Each number is 128 + 24 x the weight over its row's rms, rounded and kept within 0 to 255. Layers, rows and columns count from 0. Numbers have three digits each. The size before them is the row's rms in percent of the matrix's.

# layer 4 MLP up, 1536x384, rms 0.128, rows 637-644, columns 0-191
115:127155148130111154110180137134166148137131108166106100157117136152135138152131127106097093130136190096128149178140119143131119133103105113151091134118107148097139110095124131157127127140147109135128111131104158148171107123150141146162113125137075154149108132154121104166114113125135100133123047170160123107133137087125145119122135138145139142144099155128099114125170103140137126120166106077158102098168176112118125138148092147113170175155106108132112136159103110133124159165169121136118127138136116078135113110123129101103157146104108119112163115145117114072155134113081146134
021:138138159156111142117137120136175177146152118136136124131151140158138132132111167118131133136121140146137120081109137159121082150192097148132140138118134129090145121111138133161135160111117105096132142138140156124142130111065155115135145131112144140115119151163134124103119115137119171108119131203153159102123111104125142105110131148155082108132105159124118125132143120103128145154064140060117140123099130135118129066128121093154144106130124155175136129111116109072123102140126121126123133083076130121141103139123104124095121097142124146097133139126191142129148145118123141121
119:125132108131125143159099135157153128137125154141141176117148135127119149116109147120095127121133111086106157162115168129124129160131121149164123113097138109142100104091153170132108090128140148123148125127130116079103122103163125086145148123109132174122120198121125114113115167107104180122163092163079113119153078146092165112142092120126134128108168124134125163137125159083084098129143122133123113147126136135087136125155160142130118147134125103134062118104131159103146096169122151157108090117107161126105093094136116141093150138063117068118098131138131097135108150170151108093
033:128166129077117107131103110141109125157163132150127132123124156129089133169133133119148181118095114127138120137153119079084162131158169136140175138135136147118131086135104163154100129126172135108179105129136107124147106141132165128118129099126114146163139134159141138182078139099094126167131154119134107110104127137125096168101128085124139142119152118166140112117117101150119123139143119151116134078102142128127109099158174142067148097148107165132129160112125134099115099142104130106141119099136120136161109105117120124141142087137104106161160110155157113063093149117129093163
110:104136161119087113122123136083135112112138175106118131162137096139193139133106127099146135139140118124114144117146104148100129135107139141117137141152145160119125127187125112159135165118118133115148141118150120154145152147156122187122126127121117101149106164156133111125101154126115132137137128178063166130125156157146131081117139130137141165110139137109149128139152166115129109075101133146164116091138177123166122118150136084136120107153101118123133134100159060104153141134077143154111133114115127142084135107128108106124156119119135108121154124116138111121108089144120148123
033:103138089128132115108144072100123195161149159128151149144131111125148137127132124146145142133149116124123135128134117103143137100181174152110105131130108147134114116117116073155110116120148104107145132155133154133168143134108094135088120119162078135078113132109114160160091112138135126172122145166160188122136174127177120108141106134149125121102117098161088128117103104084141138115135167154146105129052138124148122100133145121146113142172140144128151155138130137119090127136118164112096120158156153114105155109138124117132115120116108113099144152095112117113096129122173115137
118:159099141139149124134107092161128146105160128105117114139101127112118144119109116158108089115169126121140109116107125135120134152114137146171144118131103142141139118110126135123167150130143059142132200163089153123133175112131150106117133126171129138104137167126139156104104135097149104105156150118161111101153122059112136174101130129159128106113139171117133109146157163155183100111143129132119135133108123156156158149083150104122114128133124089118094137070124129146131122115110141125130130100108126111124147119111181076122111137186132130140100127136112152129124093087104130069
087:121103121116150127139125120128128128145175102139138106119143093104109126172165109116116097140145136155115140125122122122135112124115159139173146115141105104114103107128119131152112118141112086129174116162105107151140143161148128119111157183117139155119139145119136152129148106114126119150165138132109149073156138146147129095137136137103138133122055100139147086119131142148166139113115109138124085190104135139128130121114094149141128161132139135170128165118120113053152096120149161129091163128117117139162112102112117102166151066135121152120124089120114136142130073117156143131
# layer 4 MLP down (transposed), 1536x384, rms 0.126, rows 637-643, columns 0-191
108:111129120137150126099085180174106146153128162120121153126194100161145160137119156134153103127121137116126106110111167178119114131137142112146123143154147105110115100121110111178140130127096173131147147097136157169135068102123120133145133156142116136129140149147122144110141109113107147134086161124167142158126158125133095145100137120146116169116102116121120127170120108154120114132074145076146142123155073129158126195171150099115168203099136143122146120147100116139142141110111167106129092127102082077090135095098118102117177118135093121080144118159159121115118125146084126114
016:118085145091122096157143135129138146131126148126138123114135157120117153136127124128104120128122094134099108142113117115132142095159127092117130096133109113139131146155116108126126141109120134121223153164164131142149131131200061123155098107124138102107141092121154098144091119141070131120138114125131113147116122159095128134133111135102139127113115141109133140142088106131165133147108114108112127085142136101115105193145125097128112176141119116138137136196119134146123134126128119060156135076119149132116164116133164140131139120060118162112114127130134172173127126117071110098
115:179156093164156078129091137114120095150110143134119135188135120100157135114178117143151124137120089084149178146119132096162140128121156121141130084158169106187101137142091138132172101123121135142148106106117141162118144122104128130122091121100144132101113117124150149137126129125146135156131114130110133124078119141132122134126145132117128155143112143147133147136088136109067124137121083155162130138099141114097155128134104107139106141124122108143106120125100138143168156148111140139163105114075106151127126112171091115119117139129124097129163155079096089132127146147091175132
032:157126100139097073137112128140121112135166151141146150149093130145130118136094139147097149181127119128136107194134118148105133170151138136135135106133163136143121083130137190129145125125099144119118183129168135131173119159133119132157114169101149099136153145132107116147128160170126130146139128113116162105120124170107078152166166128100148122133111118109161128100121150126110144127103155088130157183132164124112128114096167090147120138170152110086114132123124077158102153213131124130098155169125128180071144190120142150144147112114121165148135147161105145091125096140140131119
106:125088115148124083098133170130119122109166090099135189149133089173114119101119165107120114103121140140153097131077152132151138134130114102136095148143164135136143162079107139159181097115128126135119126100141112126141132139160149130115094125124096111171135079115080163147154144115152120126115138137130145160174128092132127102126143147145125134101141087154155125119114147112154160120092167101186109129152121160108102171130119118091120136118104171117100114160130127119134141153112161130154075119123086097078066089139105111141114072159137112159098099117133114094137116136149153121
032:151103106150142118115162100136070115138114110131118161169160103147080093157129123115130121154139123093097155116106117065115156122110153103140053141219131134088123117090121133128138144165115121182112086164091151120112145160121165139141157165146186116068124135126108136128114099119132102133068141092143133164134129137136131116142090146153137166060128122152149121126087100123092098128119141132142092097118101169121110132175146122081140131124157101092141126139140132136113169094107150117165108116083156180121096130095103106130110131100121106098098141109074165117093116147131123128
122:113105126108165131122103132094098156131082148082138122148169141120138111136132075121115120157099102140120116143094114161127160094120112113138131103080078121128119161130164106171148116123155129150102135082139155121120145094105101164132177123186127112151166116105105106129134087126117126120135085182119146130098098106119187172106130162162109120090088120149148146096115137142146137137097151117115131126139114132138149159102163125114105167094149125121101083124083162137119109135111139117125133134150128156106131094112147094111179123140134120055110148124116115161156130090121145129